Weights of a small transformer language model.
Size: 8 layers, width 64, MLP 192 SwiGLU, vocabulary 1024.
Each number is 500 + 25 x the weight over its row's rms, rounded and kept within 0 to 999. Layers, rows and columns count from 0. Numbers have three digits each. The size before them is the row's rms in percent of the matrix's.

# layer 3 MLP gate, 192x64, rms 0.181, rows 76-147, columns 0-63
106:465509488519516510468508458516500524517533513529532500526475487443487473511534479478489509514560504508499510488472519508473494459514466486533493490521471466557520496502537519479465497540509469
098:532492488478468519513526544527539477454535525498494529520509508523504484474439524496493505529491500537531484492532491497524502480532481431456507485544516476488511498494475491474522473505519503
087:491512506522471505481523460474503525479482453502536526481494513501502484485515481500476499504572511546478546546483527513504440469477487492476478521504502538530507542518527496485522491468495485
106:464525535571495540509492532469537486488505490510502501485519499510568487506526530509497501484506518461493531487507445485495471511501515525484528459463521464520522505513468494488494534492503534
107:486492524462551522480522500545530512498494493510469513515498533487508546462516506487536517469498529481502514459444527488493513517526521498491513485524466494564485538516485475460471482475500510
091:504487516525467528497516475553494504533492489478503440537489487485484480521493533533489494564511544515515527506534501523521516511536494498528490461512478470483475492522494489502514447517454479
104:480497531489478476514447490478520499494482491487492508531488527484476512472500467529491502522522526508521499515539449494465558470493452522488479477477537471437496484533479528528481503492493522
101:515506490460505500472443532481512463478476532493473523492496501520516496441507506511519531514494466525496510501522500453469455470532525454515503484483497490494508499509516466495471542541551509
075:501524455496536478526508491507467498512502465520535486495522503483517531499503482472549536552483479484484472470485466518534518497510497507498468489493507522438442464501511550502503502468475483
097:500517537481508536483493484452521495485491546495486513531548482514470492538500483517477527508492525488537511482535501498505525510509520531489477517492521480457562518489478492560469453499525514
107:549506471505530503468504478490520469506516480489537515507492496516503443485482527466520522541500484497568542503479520462516533494525500490535502463493529531518480529478495487523511498468545510
099:504482501489495484515467505516531522501513488464476515500500463487490512514499516528487519543465490496464568523548500471500527504516479513469446474475501470445509543504516513489476455486465484
101:507489508504482486509525538498526522475471474482501462481507508511491470435531499520520503514467538464489493522552519493543473493459512518507475455491486533464521466528468512517479511519528532
098:509544501500470515489509482491485491525545440510494553541522468518491488497480493553504479467483453521488513526477463532485497501484573501519501494481482516504500487484509504516534452497508495
107:450482458479475514533541513512450506540523465512524502550523462463480475498483485458527486503492470508460499495512456493506445481501492472488515474501465492493506488500470481478498474492483504
087:508526491509529501480487474522531469446474472543507472501457518538518506527448484524490498526498491484525522456500508484500458523544472533490512485491496472548527495545485503511524523479488516
099:557533455536478468481494499494488515456501504465504483502534521543492468506509513532489460527508514523478485528493510487482530495444511522503462484509496549513468532526472477497497523496533522
097:483522504507482482453495486534482495471507543543434478470484494506492522510502506517526509507535508535502487534513508487449537499502491514467472528488540462485511516515510537502462461474531528
103:457476470490485498563514504499504525486511477515459519519505483487518463514511528495509476542471497481486552474488536514490541534510476433527504489541523529545508491494475502491480516501485498
104:516538484537511491519480432485533548532499461495502498493526534531492505434488472515501503534540479483525537495512531516522509498512524510477493527495515492484536510470485477512494459483533497
106:500500524495475436535526502488556525500522504467515527499540522507506481509519509468515490467516458504530527478508490469569498503516447502500495487483498498501487534462516537547499516506488509
104:472470511533500533472459484493498500500487479443475538503498529524540489484489465523522521495534482488535494513545484494532489499476523492455474520441453509508526491502501448498491498476489515
101:491499516514515491529523458506530489469479479493453435523518497489526492517514527468450486464489505511518436463494531478466495476509499508496497481514490537551529478487534483493483481518488477
093:440486478507477502488482504530488517518561513485486500490477515507519525473505466523507501524449513525462563516486492557487482480491505515502484522514483491524543472501484447490522482491464500
102:455510492467538472454543503519537504478528483507495544507519548515522547472487459496456520508515495506494523501445484487504513485482468471500499541497525510521530535514489483481513531499529493
108:510551473491452495544501519484547498485507507476476477468520515481538481483509515479471505494462460486472502485507475454501488462493523445495515481507490523487489519505545502513472485482439489
088:507532496486536472495489481485517502464481444469547464477511523496500499507451489519523514501491489478523490478491489519508554467431481486530520492504549451520512493474506500533521507514481497
106:504551530449461457506543531469479507470485481514492503486522506497519497507485498503518512485511488477497468446488536471501489545476506538521527481566491521527479490536485493519505510506481468
104:521450469467511490512491479531496499504522476488469474511510546534508495559486515494465582466517476533485500487502521493489491507523496475527486503503505484492510534466504494501442506481537475
108:482522442516456501509514506470471458478470522484488494512534492493466500506505476491479526533488520517499507530533487577444514488483507484452508462535494492508475496500530485482526524475502507
093:503501476532496536517507501527520520476494508493496501475510475561516542445508470507489476486449532482491495493484506458486537519494486520517475468533482525502517554478543473481522496451508491
108:539508530518523560485457488462515505504518470484506563508493499473482456503503511512523497504529489503513539479502514496480484486531503506458493517489470460540494499532519490485510502492562548
067:535491516490503512471505457514499445492531488508496532527463500500477488530540472464530534512518495462495484518497470522513468518478437514500492447502506476526502498527494505534497468541462485
082:513518485505457479502465474485494521480491514517500511488493512496492502515506508544534502518484493494467513558525470487475520523489546505502480463496491536517510410543536522509519494507549479
108:506499472497479515535493473511511478487491539492482451464524510498497488491465503539485534497457478505494512514486466537520554495450501483488474479475521467507534463485524530526471462458470502
080:496472533475490492503500479487466461496504511550527529501522456536486513530474495535532576492506525485510492505474508509498525520540539528491484515533518489495497500481494494470470516553522464
101:498553510566502509507503493456534528470509504514499488493504540449509537501530497539498498489490481478543522512518524537501529522456453481434511494473525485480487492489507510501480499506508500
103:505476490551512523511459498511472466550528499475515528533523488500522475487465523482480491510497469518502533466534490492487526497493517460481480536527462528533513531471500447520522491531491530
099:501536519519507544499494495510527477512489488488518501472511477492536510458506493520493503445544488514450444512479499483547510468525528536518500501439549510498479507498517513506471518527516471
095:519516509510504529462529537537513538447469498533490476527499484535490523476526534462484525550456507513473522515487494535509515504512537511496496494527469549476514530520480473510472486472504492
101:485550487497489494526498509499506522490485462515475524479502508503537555524513469503512504493501450518478542521535522480471521509522525542507504515510524465489521488517469453447485542494540470
101:476489508522476507496560493496460502501506480541491485530515487469531526489531485497536530472486526532479473489540476485514458494521526473472510500451498486468501493535501474516473445513496545
096:499497493523494547523464462514507555449547495528511470526523494510470535509506483480542510506496488500496550485477509523477496471484459487499503486548511517485488479502541560497517500509498468
110:475566472501526478460518526509479535499491468478547481523492518493564490527503478518485468513494486474528506490532510456472479508506521502515464522473487487498518496511474468490492518510560518
088:496514520543531547513537513499519539487490520485432468525495491493521464465523479518506489535509486512470483494460459525507507459510497514531474447517517542487510530507532508521490493493505518
109:487470451509501529510520481505502461503488489540535482509533507469509476565503494488495526507563504513461511498491510506480549507519510542475497459554482462506482528493523481500518519481482517
108:501490516484490501504503487550540512522525485487543459440475528502479536506526486430474544486488485511496510508478503469437511505523524490480482498536522488492481484507496522524474475522482480
105:478494546512508465487522479516500516494480468501550500466486506524524511457528505478500531544509537514514498508483492477539505507529503497509522507485483538441547506556525511492467482463514463
100:498491548556521501474535540471521444488501446509500552491527472516503523522500495432482495521465489484507495472503497469500485515521501532493512492494506535470488508534506482475493531474503494
093:481462519468529518541506528506492501504522522513487492504461475561523503491476498502486518547428515495503486495517500502500484452524503458502542498484495474511487467474481464537524513484458520
083:489532494498476496474468446494521497501520479516511478474531544487519454499509513505457506525472449477495508510535510404483512490516460489518510471498496463475499511497467499501489515510494481
094:516542503518447512437513513502484509493469522490477517483533494509462537468497502538508484527513477518522563480476513497463494529488489523498529479475473539484528479496467486495486470525521530
098:512529503485493487548511514530462504488536486522465466511518507497473499473480496477532531504461477548505485490508494484513521553469504545494480473483478549464497478490515549507497536490458525
108:524492522486521540519473553488529500473484513495505531482523554545501499486500523518517489525528533550500521486513539496493491519509535507492486523489480535565485484514541485517477493471461525
095:489490443491502494545467484489531530496508487523501521532514493457567471514533532524549503563504488537484518500490499500511514493455489489491484552516540490495498518522498486483501500501522481
079:524488517506486473520500504526504464505523494542492524538492514515524488494498468479470537492512517505467478480476476555508516488477495514492521539466477486511575498514462517488501476524456443
095:504506494479511447505481513525464503458559491514513480448470487468512509480533464503507526492527561481492495502489484540488468499458492523489516529508477460508507463500495449481502522515484497
105:479514504507503488571536517510519502498502462504488495469533491540499506487491504510512477466494534553513491477524448523501454528486523472530461485507495478519488471519475509471452486450488504
096:484508506521519511524523509548469541485510523497503522468473509496504516473482481512511449505495497461508497504483447490518497533542529488490450551508502491484487472522499474474511441503554529
112:547482498500488465532525530509504499489460552492507498493516416473462546486498507481482479488513473503496530454515514494488497528466507509528474491512492536508513463454495488521529491474504512
115:519544524505500458533458417522509469489500516546494527492509494486524466490495493496486484477499459505501496503489456501485510527503486512442529475510514481506553503528508488496516513470461488
106:520509424490500504562513509543498470500495514490489522508465495490464486534528470483512516488536523518497541496493531532509483511517498496513448485550510494542518531476496498505497475515456518
111:536533485535522527481527502439471518537526483531515495469456541504533482512519483517503487502517514518519508558494527490526505485489496501439504528491521484529499500502492458518469480476531480
092:529507476511464461503489503561501510506495520462491493462524483505496492485480510471471511442530528499500482510528479478506492531478476446493510494539519467501533542535509508550515525492530526
077:501529544513461489474536443558500495454500506516524524482491507503494503487525469471520558473502521506511486494487509507501491486453506567493457465511505512515517478496492505452489501521503496
089:490541526513463506465487522489495520439470504468481466501498491483450467493524487483503528542492500478489491495486463493541544541524477486502510462550493528480480493513473530518464503505489478
106:505493463535522469530473462482489473481489544512516501470490489494495509518522477445491461501479473541518500501500515468441470538511491486459539482505522489525470474481536512501526507484508542
090:479491527448503516516478455520488476515512477481486514489490570489524480479497508522499522465503520516517487492495522512464517549523552532505529496565502513538500503456494501501494468479525488
100:494506503501499506482509546464531521465531476508504473532481523544452463481490539490517494549509481461500525511452476495516500460445492482495505509462496477514534524489484461536492490489514504
113:509494526526501503456523501514527447493500490549539522507505514526558476512478509499505467499485488444514493525507475478489494498516510511501500502550454492510479518502528475515537514450491440
104:528521494521548464466484513496475465488520475475520538499506505486488512483528534494502478492493481465476529479503449542492470470480499467508541486453552509491494504462513488525457538505505519
125:497545477537444515499492507488515458533502478462543525492527512495460520493508468521506500478509439487499494508508445492514483510496532530497493470506515492519492509463493453504522509485506563
# layer 3 MLP up, 192x64, rms 0.185, rows 76-146, columns 0-63
110:469515496465513512501531507468490469519505462516502449529477500538520528517489516535521476480504513446497520509518474557503493519509515448489517528477539479511487536509477502462548464482505493
101:533503493519504527492526516543487471541518511495491495502482554499478462523470528518506491546506494519536484489537528510549495486462537453501507480535470485465512477534478470487516500459518507
094:499521535497460500509478521505468529518490508472476492475515460467545509493473542474546521515510501485557508495519474530445465505533506440486486483509476478495534504484506490504491504533498531
100:488468513538450542538490485519513500512497508484564509466485470508485485503519507519500479451506501524528474469492515490476516499514511503566503469527506490522510548484494491490477457490549522
097:493531435518474516543470508526520486506527483517499502505453500527464487510502477481481492514513533509472519495471532481531517441506493499469480480520509460469492521527534513549504502473457494
076:517468473474479507503536467548494476498460482505495525493463494505499504513535568501485511475512528505508495491479493565534495518521497505473515493476484461473497546468474474491519471482513452
095:490489512502481520466524469511534510512493501534504504452488502506499555481521514488520477513475461506531496470466528498492500506515524524476481538520490504505533565449512524502531475502570489
102:500546509463539542463496525505512480464450536473520496499440513553471524480502519474516512489510484490532513494541527492505510506488505472470523493485516530489529484470504466526528503526473514
095:481469501460510495522474486496481539521528528497474514459463512493468487484510482486544522497491524520442486523521541525488527499556489467459486480483506502481494493493506504485464505431505517
095:476485431486500509504489469556509462483464473508482542464533494511527497490520530518542486476480501548494494484457521507529477507524485471468484514475512529500479511480516508501523448512498500
123:471514540506532498512499501516473521526527541540492534476476477455502521537479497528508528497500497544511490520542500486486489494522476492475504524465463507472530483539475501552534499450529492
098:505480484508537502483516473504472462491469504441519490502532506516481510470531511501474534535456464495525505538493482481486526506473558529545471524505534492466524521525478508493487512478543505
088:480505506499479518560515490525526515494511525498491488496483514482485511502515491455494498499524454527506525452463518594508554515509478501494490497520524483491521534505493511451501476491506460
088:518525460499495483483521478518470488503504510547489530554478463497528493464492472509459551508497465515501513537520492520493451496507478501519475481510538493509544552454507494464505488490473508
094:521480506508488492480505536503466486493509488484485500487513514479492475497515477518469521510534530468496570506534486599513480514521474456502491485507503477478522497522511513498483467536453509
093:539471479432519495491522464508482474514527501513494503538543480501530510530541508478512516510526511476530481563468530500492504485491520490532508524519458500486538479519513470498492522494453479
111:559526499547506483496451514470495487501507536482457503509511550519520509496519500495527471521521502525492497513525488516447511512478524480498487531498479510567455495539530520496527528478509507
087:508478456466519504520469498488493523462509508463553499483527526478486501552498440510523521515524548480472543475473467524494502489494502472486528511497497526533513455505488533512501518474475493
089:532502516511493518497488478534494511499495527520471456464493481504433523461503457469495527489519508487503516492525443508500473500449500477484499532454512456518477504489463473483506454517486517
113:513471520525498524488495484465517455520508470489501468457520494538477504475505482510501522516507434458511513485462514472517493496519507567515440498507519524466507490481498483492510508555474499
092:486521500516520479542482510486501540512497516469492525538534491473484484536488452565547509492507475498513498518518447517528483494483490474476483520478504481563535518506519499534509507490501544
104:492494508457513503488471519432541522493492494489518543481497531531545521503473536497521485500498481524486519521517513486513494475522553534477479525467483513487518483471468519498480541485536546
098:508513494487484491493468487498511448511498477516435477500546506520547463476518534512465458522485489539496518448500549496546508503515513517509508488491495508474471518483550459490512482512497496
106:531510522462478507495528537508498509510484488514566501513494482495533479554472508505541512479480447484554475504462521490517504492498474472509476498530463490528525517515486448523498478513478525
113:466531547487530503489505545498485484471464551520495469486471504473498497489487524487472531454462496513536504471522547483477494515478502524478493512486480528469465465547518515505464512483511526
104:491469469484497532532489433532548513491480511479465499458496534483528474484544503496461504482470524518472518480468529492493525522522505524506465504495531464473493550503520514471499484486517506
095:486451447499505508511486513569523456489481540507459535507507475479517480503512479498456519500508522477479517519489542531487543547497511495488433507485511492496485502491489501481526504510489471
109:516496488466523505546489511501445453528509495516480534466543482479483442523506463503474518500506520493491493462517481530526519478462471493486496472534491492527478532524469511543484475524479499
086:486509509501558486511509501487483484556485499512550531502504520546542485496473525505514479481533438504463502529505486471498469509528479517502535505462503512520487528441520504495486478471480524
091:467511509487485472511505519513491491484517485508455504499494509503513477478469549512507509466480456537536511505468469438473465503480501483459511491475448455479451486499527474478533513491518481
097:512523508488514533500515495501506500511496512488456483531488504516516531493531526473564499491483440466533517491441525478529478477525498504525535495489555459482466468532497486493504519503536498
102:495500561449507510482502491511481488514508499486467472493501538518479507495521534542474541464453501506492487506516468515457503480474535492455511526458504534476483547493493513481472530491531477
091:501520484507506555507512475500478482499449498515483536480506519484471503498509502497512456491529480440479525539509483487488484474478509552476521529443495501531495510509484485541561524473518504
111:466525461547470506534558513508507511482520490527508558514505481480496480513478491469483505484515480532508469460484489493496464487492497470496511495540508524520481500517511537570494511543474520
095:504511474509514499498509472527479466544531551478496516495527489481546500504482517487484501518493481503500526529481492525508472522494533475529518497505496454499518530546547415522485507474526479
077:465501506502514521438559506527532515456471467496486509500501470463466496503507470507516477518503514467494523484474513473467493466498446494519512537464472524478503522487547481507501481534481510
093:456524516481481463517496469548500504516495500502456501520520467531485492477524517484508463454517493503476480540493515499463481562506505532484529525510479521517533496562462504476526507515485497
104:501526468518480486520491495512500541488474496449519470470477504461489526438549528498477539524525483532527474487489508514498541545477523512482540479457500523492484497507538509491486527500482495
085:518444492469509482481464503539530500505478520524506498527468522532513464543511536559487514533476514490493520531502487506481484495473463514493477503509505493470530529496436478534536512523508488
110:463522505453505502504510511503481462508472489530521496479478508509512508504498491514498495513492453478425521552524498484563474446511463500474481510471512489470486526515537502512520483528523473
093:475524499525519513500522507501456499503478510514526483524473509486458475509498548492482529528449498474485508509511439489525512480473475481504462467468509513506522521437517484535529511510449519
103:506456472552469486502480449520468513514497502525509488534462501515515506518538511472503527491522484552490457525562520482526536480501508494497518451459520509466503494492501489495501469491494529
102:531543487495501530476460472520468492453519505482516512480494458505488501499491436500495519505442502501515519517519471508460490490482503530553509476502484481481441478476519504473516519533492529
092:556494476527500472554480514503485493507539492562495529482518523528541522516468510475491486510479491479473479533493473517495515515462520475478474542537504488493500518512554458490499497495471484
082:500490496500473494539490503516495563498473528440454465491470490491492479500524472484529505508535511496488467514518462501498491477527494502498521467459476560467532514483490475510528471528495539
094:540483489478467514486484475523480554508500477488523492478514517501496517512450519523527531546499493506521469467536474476513479538506505478532441455510481525507502471484451490473501491538519503
106:468509482504502506532480506460484488528443519502490472501513467506496577482502535486538487497521488510485516508485520501451456470500531496545463524511488522496525505483503502550485542520524493
111:487511507493474489546471491486477547506477490521541495468549498474469492494492474446482529549472508495510495482469479466474491500483501519477472504509489521537519453526481541539480522488531519
113:454515500523552513499506476482507480522531495525506529471442457496511517509509525475460524514473501509543505468486529492505497487502496522514513455469476542522516542516535492471484524447500494
085:482466482467500485533483552506498482500489503485505514457477467532525496493451501461464519491508503470466549487520501538508482477546468481496512483577505520497511526478508478502486532498485494
091:504502479461507477512514491501518513474529480464462504534474510460516480506446505498484500503516494466480461504532520497486497530495498491560487483517423513472455510490513521462488536477474484
093:450514491490463505510533512451464519477512512510502516510493505479498517476523485545529521528496463480510450465475511482476453542496483511500518496495517501540521495500486499472443504528517555
088:518493507500498473502519504496472528466485506506443512500507568489488521484520480489498511487505490523496502555543479473465480530491534523452499533489472515459526460507525542452492521512519492
095:497526468467458511503561487475508488501509498498506535480513462460498472484502489496531508463542498497475537546500523490506489542509500539501533503473436486507507475519526483513519495549518479
109:491538530504491491482514505486479459507520497502504478512485504504439527473558480469504492452482483481492451500448496510508487483518548551501554486480468500481505496471523530512513496480473515
109:494497503521512476528524554519489459534487491481501504504492511497475511493460485502452490522473451515508543457474502469536523508508500557475496473510523501469498458516553507519549502506509506
113:501489499528521492508470538512462472491436470528498523477456474479494503482519483494504468545486519477468468515526501524536482526459514521554504483521501508499501505434494462495502519496501522
086:504501534514491516514479518497515478511498466551484475503506480519456484533540479531503457465495480498436470470503510487540475541507509529506481453488507497533518500482511500491539498542469533
086:474566501528491508469529462530543495475508472504473510510511492524476516485505503499478477491450476488505519509454487479514532505516500539538531507507487479455459474552473485467511521515504511
095:487497500495559513508492465536483518493504456478497517499512529482486447487538474456531479524454474499587489537516507485503498483491486494480500487530533480513538508484499521509488480499473499
099:496472483452471490516531472511504509522455455484515485484529532548488523491503469486565502500534499479462497502519472475532464483493557504509509504488509522506486527450484542487489512503495491
090:539461469519480514526511474514504466494480493488482517514488511478509509560492523497523525484548530526507518487550518513516481496533531517479486473526513454464495511499441489493471544517510535
104:546553497508516513503498471518499496489495483519539500514521515531499524502501529480490471479497488501577474529515520460501460506493497507463505445508531464528514501502477477486438523521509525
092:505506515518564519479481476488516510489564544501499521488502528510465488492499508547541498470459523477504478476487509517471501528519474443476511520502502527565511505499477526477504521484501514
108:487557514581474538503508473507485501515506555526484542462505534494491474516466516461509513498501503544523510521487501519506477481478482506472473514494500531538499484516460507537509509489512520
123:452515473512502487532547500519502514512524466514504497501507478472486482516464480481449502469494493490456459472505491475483496516530458503540501508521488491539436526469534523531536476496495512
106:472429494501459494519467521486536514486516478482494483504523546519540475510530528493519529531507521522513470515509478540533518490508492494536465478461479461475525495540481485508477517499527482
088:527493505531437468508542512482483490505465509535533489463486487484515537474495467533486518504503504511519476502514482450460517471479514510472491507526521499480486469522482511503495554470541453
098:513512462475534522510536549471522506503452512527562502525464505491471508488510475466476499515538504545493506443485461486486487461482493490516480509500506486494517509479513469545468484491500477
062:491514461513475508537510419455485484500566481481518504520505495500520487484543498490501501493492517513468497489519460493480494481480538476500504526457473487534468508494518485506502478456520454
086:514514512476480480475494452480493522501538529515542430480496512468478515491510519431488578533513507490496501489490489489486503509535508484451495515524499520486518546498519482511492485509488500
# layer 3 MLP down (transposed), 192x64, rms 0.254, rows 76-146, columns 0-63
109:529486535531482511524469476486511530511500496478543563498527463476515502513530475488494495550536527514500500508477531436456520497522504477487520479509479508493498497463480470525458532487496508
097:495519467500500507413533523494541508515467484507503524466482524484478493513482509515506501438527546503471483468514511482507535472516509446535509495491477494500514506483479513455504468489517511
097:506485481516544507505509533499543494486536498513509519538495487519474505538498463522480517503484484526481517524506468503570490532509508540455523533495506488511507461495498510549485504469479435
096:494463538501504503497511518497503520470512519471515518474502470476492492506505534492487508521536495499542490522449482457461472489546513460508512486486519446506503501498422536494482514511550506
098:469508549522493499515472482505540492505535496499500504527409496475481483472512465463480468465533493487497499525523484515467489505499464535511466510509495478468501465475487495513508486505451529
096:535532468472549479522487477465484504499469511506496506483515544496501549465474515517460475474482498477500465445485503505498465513492537527500504558494512485529503491502506516506492564494496528
096:506545508532483515516516474521509494461498497511499499495529503506524509466494492490500503502516491468484485514488535550550514490500491482517431494452469462498575506464479457522508500486529505
096:525495479486526502445506471494454489455506491481508491518477530548477472483487528509522496490504466504468482460505504510539537542458495483454530504493517498453519493454521471499506519512492528
095:451501475501556532523483496478476510520516493539457471502483528517520523486526494503495483539517533511536546499472463528476486520522461495506533538482501520489454539505470515518469501489511495
093:483503467477541546446492523498522485467542497490504506516501491501520526539461483467497510479500493487477481511503475515478524511529542528514520546513521467489517449493495478564513513509535485
109:450524435490510502488499525491456479495485522515507494519484498517522557491492461502459491510466519526487501484507527514549489469495479508479449538504478492493524494522523459526487473469472474
101:457517516517427522530493480496518453477491499489504497517542535503507468460515508484508470515542524537520484465490488451528488510493484476477511503511493509461494502517548490485502531507474545
097:521521538504478488504459504489519523508513532460501502525501463506514527538500479468508504501509489527515523443465479561470509499472551478505473517502494476497467549467474470481460502508490478
092:507472495497556488509466517488513477512450538478502460497497524504479512491465535462486482481534545455521463475501525519530468443531478479495520486510515511499481513516525471501484497511466474
095:485494510538502435525487502505537510449496519516527458514517507530537523498499478505529498505511502529530491485502536428523545488493493523466492485494543549527501505517502502478505504468520475
087:496513513482532518490530498520472487500508533480517537482583478494497523500544518459538491486514508512510489535465521548500536488469513504528493533498465505484515494459514494522462532500469476
111:512514482534470508485455513485543513459498529498486496512504508499521476498519514530482463526507516495483512512479443489508473487536557472509510549432478520531474483526489523535506503498492529
091:534471496519540509504527449501522482452524522521488521501499487481502507510558455478466481505511501539450494485520479531477497503444521491452535498489454529483501498492501523500490521495520522
092:514508508534461485494516485491474527477478491494519494462487484520519531501518485524523512508429535521503528495484533466498508525533488440503470471491485530514457494447471526521470503509513467
114:516503520500491500512522518511462562517465487531531501514522508522472461501468478488484457481496527486456480475468496523491501477507494541488533500533497452526513557469505481477488447508504493
094:478517437485518518491483496515470491478511483501451472509477491508495521506479504479506491493491542459503452500481490527526519527470558550524502483508473493525480462546511513502499468503551477
112:468458487513523502477530505481442557469491479481472481512515509520482481456499475512482492465518505458503473480523512504505478492479461436517503550505458495505470536507500509506529493501493518
094:466491499487495511552474504484537517536457492523468457553535498508522502469510501486484480505540527505511471498492500444488489496483490457487537518482519556527509478523526515486515523516463507
096:494499490478525487506502451475489515511486479469487519501498511496510504488552568475505501526504563497473485482520469478462481528506506559499538461511539505479474493490520539497505531498541493
109:534525524549506458517513517484488526491511503470487509523497492520475495474533492452486498469502509502489509505466481532530524484494492460525473481503468515491558521495470482499567475449487471
105:461525501472480538525501488443520556457473528519499474467479488469534503496509511529506501548494516498496478479484511471491465479493502456497497490507523520473489546504550494480542498527480500
098:462504502478516503494499442517538467458508482550477515482512509498520542451500525514528527521513481543458478499532509511486494477498538508493493500486504542543510528534484504484521474472477533
096:508496511501504541528516469478561551513492481519487506488454528483471496469505488533484535486488482548518480511516458483476531489507518454474516489467461461497507513458528511491488513508489463
091:470547525523503508507505452500489513497489522506504485512480492458519479459518450514521491531471485528504462495508481477530529509532511509492530478515530514531481504474424517491494467513470548
086:522518472502514506524513477444492541496467497494510515510493492474452511480486479495495520510512513511490521518476482468450537509515522507439532456530549528522498497490508519450527483507491547
097:479472494501500521484539504500497462470482487460476470530471463524513516476525468457485518496513520554505522467518514477508492538520499486538529524484512522517477476470545439496511531500480489
103:522517541479539492486519465519481501520492509512499502481509479488496526496526527488469490422485479483467465471519490493498540501483568474502442510496487503514463527517471532490521481529490492
099:462489522524517497477470532478512521553409526497530514469504511479509530497514518497506469501518510507472474526502542474487462512489514527503490560506513515468484482469509502487501523466494503
099:485488499543488534490536565480503508473500488501529524511501501507506504517496493494475464485529460502492485429498496520498464463438519474521517506508485454486517545516506501507450522519488499
099:524481523484490468512478514488434492492498464524471522522504486502497534512506460490560477488519502521504458465521541482472478504525489536482507441518520531498479534507470516473527522518484492
079:513470505512489529494494471499499519436488540466502460497511507477498515520521516505484437508498520472471481480498508485509484521430502453501493542509466511534491517480501443504486498511543506
095:475520507522488473491540517541499464501478480495451489502498495538505486464488477538543461504521497498484520493501513489482505534545502517514534489521462494539463523563465499466491519538508520
102:507506495515522528464473469508501457513505482497518500490517492507510491537445487447490482477477498521447502511526514487490510457500516487513427478499522483507505481494445470490509446469528489
089:496456554476496475515487499496521545473508510503492501497523477487523467537485523474536534507457517481501517447531489490491497549460471511472492476485494489503498495504463490492527492458551463
112:480493443500534458517513479478495482494534491496497501531461510516496504471477504545490473460539516535503461473458486470437469516486485480513531505483511500517512469484493525527529542485487505
109:544496491511503488473467467493537455528492503491550495522501467514497495456483469496516463476507492520510479447486534468495507513480492460476488515484501550509443499525513529528466494482531517
095:486462478545456481485489509473536519493477518512524482559479511479515513494496446514507511510482530558487473517501499473520498551515527510512538506454527486503511507501511520516483470486445504
116:484465511501521500468479516532516573500532542517556533499535523527463511501507466508486505489466492482482536514478507500491481527474489504528499516478505475457535477508535496493519518501475452
094:491496505521514508508509421504520539483520550487489511489488507517493509480494564535535544496535462511529501514503484480518496531488491473488521463519500486498481453486504530530522522472491457
094:524493507466496514485485496492520509532468492505539505466531514494498491513493571476454509492456516501477508516530525543533479492474537506514506533510501433480490472520459541503492512504462510
095:458442461520512505518542491481501477498488502514530503510506492480500453537535514503473520495522513524448532496451480518486529491499481555500531478512471471521491509503508451519483533482508473
094:499494466516519484462488555496527451489478520514494499540519515484515469509477529492532470479534509453478506519560502501539509489464460539492515496456490499523505512488527497462483511513514537
115:488497493496500490511517534493509492471492486485469456501470516479476470550509512531526488458450516459516503478532523518501516512474507583501518437504490509528475498502471465506479482516477494
102:504551505491458539484476489489515518501481515533518460513506481515507505485456494465459495494503499515490545517519484502520527446554502464491499525500481486439506472489490547512497511506538468
093:530524527539499470475510456506512508501525475506521498497542522453463489457513516524506480481526481507517472502482512502468493539464467524473457528476503520486526527552513485493492505542545491
094:491483510467473478471515494503509499500486490461438538532473521450515497499468482511511510524524489472499488466530520469515542521516490469538486499504451482507481517486492535464491564480484508
095:454490501511448503502520542522444508492494467472518517484519515491496495478513507503546499501514474502531468504468539504482451580517515526490516511457523529495509504496499493473480475529484515
106:495503475494496496528529486464483536523487496535501473439515510513502458480501485483532480518526502511508504491460493512513480512531525544483489513531468544463511473502497519487477573450497478
089:516524538485491491531498526488516531445544490504489511507484518490475478473509513470473456545579522530497526507491497492507498463501545497516501512476545520523513506487495473511522508456525479
106:505475519484479490514533500562488500489488487491455508525482485499517517493447456507487536476450515536484544473536431474472468501523507470494486501483536489507490468488494484492493507482520485
093:522487508471499490487506474468496505483488517510480495495521497477543489532507499507551508488499531513532484521495496481451450509487523416542468517447496526512516534486442505502504491495490482
108:496491506501479550505504487507540519534464531503510489516579518520498473516429516521508480469484469501520508473450507490491543486522503496482497488485521506480468535526498534525482521491507529
108:503471520516511511516536492504459514531450495552517528480530506527496472475463484504492489461508517553517447513446482492503484476508507536560496497508499498497496481492470494491449513505482520
094:462500486468513530506533538520467524488486519488500514457478512488507517518478466510515454509475523456489458519474478497495493494563510488542472492497498469482462471544472509506510468516516542
105:455504470506492520491538486498498451541481500482487501517499496516488451495496506512513510506474513512512462522510458550495503447497534548455499455488463514459491536477493508462461501489491513
100:486499478482501520502544481518511496502520501463524507486482532500522520507543512490498483508487518490489515486505473466469512472505473486495382521513488471466519485492508463534480507522511459
093:490544499503505479479502515476488493545465508533515437490508505499484516491511467452492463533452497502493540492487495472529509481481458517541460548511479513500524497508533496468486489486477460
103:526476529524546518526506522450464556505490491523470509496467533514489481491482490506503519477498488472532523500465495547488532486480523460471482543480484469470514512482527477534500490523498461
099:523507515516468486480477458543502512543521513473488530517560498527461509487501531502477530459531552471506503502467503504492516502497506494509522497494513452512528528524491457522553530481499523
105:477501514515497517492469552482483539512504506513482478484492504463504543553468503473490474538497511496498475456530551465489510494446515508460478531485492511499528498479535493514511492445466503
114:471505466526520500500513495496443478488537510510525532504488483463479478528479452498491502468509490515464460498480534528452527500534514516566496505505497533532457522474509524534501484488505512
096:477459509482490458538511496487511492475525487514512493489476479530484492503496516480484479497488507480528502533474485502471473506486458506476431429445517475477472470504484476497485512472544527
090:515534497470498520507467506528505534499513510505504489468496517498527524461526512464526443520490466515515527514487524551504468491507474479452477509478479464446467537519529508503514492480519454
110:510487533497497474516504453492462477518501522475487493465528513501528530506470489534518511433456481492482477512503502495530512545513501506489482513512504530515456459513461524448494480551521511
106:495475543496506482457521510537516470477512456514532502504477538513544474466458524507515500498511487452504502511505494460472513507528557483456504504539471516493483496499549493504536531484492490
105:464556504505513518540528501522486455463508445504480487497481449534549495495477482533484468506471461512496492508508462478499526519494529493523498518461497459494500453497484513498480515506506529